Part of a small language model's weights: capped logits, 177M tokens.
Each number is 500 + 40 x the weight over its row's rms, rounded and kept within 0 to 999. Layers, rows and columns count from 0. Numbers have three digits each. The size before them is the row's rms in percent of the matrix's.

# layer 2 attention key, 192x192, rms 0.125, rows 25-46, columns 0-63
092:474444466505550501509489549462450519543483468474554559466497549510459436506470541498472512507498601482505486584450474562547486500522554559522487517593475490501571533544569522416414454476480540
104:464492531478415499488484500395449552495545557448469438483489516534486519497480517509423490494499459597496470547539514508432554466544517491541539511466467464564447451497553513508512506520492439
094:508534582582473449445516469500555507512500436488528489521501559470517504483504459438508561474428464453524535526472494457583516460363434485500432422535531383507484472478542516543508474532488478
088:484471473502513481465531491465484486521467525542496544467477534523528517509500562529509485490464512534516539425455490536473458513460459586501485536476526554455527579607486537490436499534504594
094:529517511458481475549508449492474495520514487486462388550486483554493423454472500521501473497528519481473498555536484478427512475481420560533514434471500436478482471491540456477452502533562550
103:503522501535482527531466419553527492476437506533516453508455486475482507383538465478429513471524563466479502560494475432548522559543490476455517562543523504499457494502522490483564466577476530
088:537538455543408425501468506532496485562513498545525560592465517551540518472444443539532589518524491504460483527531544494530503423548449511484515488540488568532536547533524407571498512507465519
107:406462540535493490527503549430508520444571514508474489544467490481520521564529492532553515521434504535479468471469498519489459512492552523462523471489433479496458513457461539481522539465432447
091:417479574435503469455521453536477552527552468501504490407486497566416496519504511429551522481518531508570539536530528476469372542488539464459508528497557524479504465526491430481453452461563515
099:514482442552472475494503529512475492553517462503458514524461460497492539580506514387458494485501555525500567486429529475500501484518555476509507536476517497438500537554569477436501556472503545
106:522613558502461437538503525509435501478483492513470468473443527489492420521484482511475507571505468530517561469478551487457548478501516445517430515524508518449576474500505548429421582468409468
099:450490460522470512486553474545516453526511501451456505487473473466415487529472505412481446531523456438484481490461565480475467557552526557507497547488496442446500405530492516559517517520563452
103:487417493552486552562487528470497451469558433478462499621490492484531522604498510485485543537471472503443511490402513524498496531519497507477520563520501415532471443502507452471526484516428496
095:470470498545483489452590541427484513470506550383526517495550533547544589552475456480459448529456464523516524463546496523516418437463502441488508495419481502431475571431523497496497484487482505
091:541474425498542451494522538523451444513505602511534512541516560519490541424459486530542521492496424465394565482470494486550523475497506507579561478488572470480431514506497413463419568547440485
086:425456465460559577482509496491577511550526517537504502556474503500505491455541514525514502489424518464542517483455494554468545538448491530471468462479529448589457546439525480457574548477454407
094:527523487491490480467497473503488488509444523538515475522525443526498457502547569545612602457511457460527517454567557460475449573528541535445480534560509560592513503517401519465510473485521537
096:521529493461515513583497530500553532489520543458582487519512442532479514538514433551516529493465541482476431443489542455477488544457491513474510484544436430547481496485506475536530533565444529
103:435476503487561418544480450475423522423462519533521458475545462475500531526472612503537500519538451455469475474503513436539501499439567546528507471482490497575565528472544488497527534479541474
093:434457429482530482456535484493478524489482478535490461514522368497511512487448500471534457486503509483567467535424549501421451565469473509444491547539534535566521540407463481481499542501467552
089:445471496490480555625534473474497528471467542487487520432509419496440509500534481503451492477450484500506495454528548462526490452538493500564545488479507486427553515537486539480514518481484454
091:516461440476549478525491541489524521549429524473490531473506474469490517473473487489475481520513498491539414433480511536521538565488443502505492489487388435516470577443524524476541573496530515
# layer 2 attention query, 192x192, rms 0.141, rows 26-46, columns 0-63
096:435519446478466508466544500544516449501448477523562561466503397464550453523572506492515484453515495473524457514553496495548494586477488559501508510567511452510448463492513511536511567500549495
087:561530454579592571490453427493562480441515500509494550564476435498455511568511520593518528497443573512465475431437463491528490548523513512444526518475469520455475541506520535467485468480539500
090:560478575501493537557544333473432542482526536511497528497509522458440474530486496489543512538525523561544518561513549511478482457479521508546504448505550535498533453515464516468441514538460491
095:461542461463480525442528467599535506450540475543498505450491494469527448506507450454558488564462531584501519465523473552474537485535466473491506499481471470531458548500463476465530571509510485
088:490477473499518496520487538484450510525501440529498525534515508513592541536481487467454531548573496503500466508511474475458492488531467467492440490458472451513493495368538501470590546469535494
088:551422476476571446502551526478455532487515536487572475500520480491531552441485551474467516443495504451481412497520531482499494526500512461519489473467514439526521471517534535464530427431502462
096:529497481515548519471469516494543533508451491517509514516483521521461469508538513555514494484493377489518615542479448475467502509489512474557484510480560563447526461479505432465472523491492496
077:533546497478440557513465516513461579493526511507501554548453501491490481527529471510468548489445478530477505556542503534551538511500501485510518469469523456534511548530439486507502534513461539
092:531457510478531557544483462539533577521556511451437551464533547546431443527526563541531551530559465499531456515552526471502479479515507460470558500453471514455462550505464500520416460504451462
095:502451511497514501559502518526492485485495573478544422563468509538524550482456524582520404474452520462463445460457530488548560457478585559548568458559519483553473458483545499438440406512513523
096:489481532546531491472565554493503546418460529473537432502492438586454527481532466510487537505430553531519468480515380450519507569512490429477539456569479511485503496449535485472489548510482577
096:552521492479461524491421509554543549501469482526509532401532469512434499500510508544606493544557488530570524542497425450528545452490519574477523447477500530445495465516526527509536482485527494
090:497539500560502507510453470503563496547559542516506529495491541422415467489419510540536501511492530478497500458452502523514473555416527519490521504509543530529439488559527468501412522638492503
082:464499532505506542508473481435591552556533455576511465536459537493529492479618554468481503448471500530483450484491524487487485518462569524456561443462557593511471534473501516528521449526525498
081:485556555506571479498479503419522484516442453516477467454475432508506503539418552501453492478507420471384527528458478587531492508446462416480478583447517554431526459480469505498500513505454490
088:494449466464505471507526537499487456501524453470496497525530486529497496395502481472455530489486460509527548497501534495499525453473516433501525451452516498468588475543502529533537441476488548
090:445479507488445523465505485500435448501459516481504546535503501511563497489474546488468490506574470496538533486528554543443503419436525490477487500511540506489471544436508509500543490467497415
096:486556482492509466505494516514475465465533498461460474546501511461539529518551460456433506494534545528434495400524554582443512452557486469486451526445524529505589462554504511527456569519476529
076:524537534520456498506486533532506392496538496500537459474507525507440466509537477471508543525509567501491453483587499500547496421485453433519553470440536499455503396534516517532503457499550505
098:479540461502478469519491509520460454565478564469612465443504503526456504498498427548510486479511480477448535529477463513497453540578598525475567461535526551582485421467528500485510430474434492
083:437474539518412475491558551490485444455502458498518536515466527434572476510439529405454521539568526520567509461508519561556516457534527551484526453518485484495510476541529515489472466511517420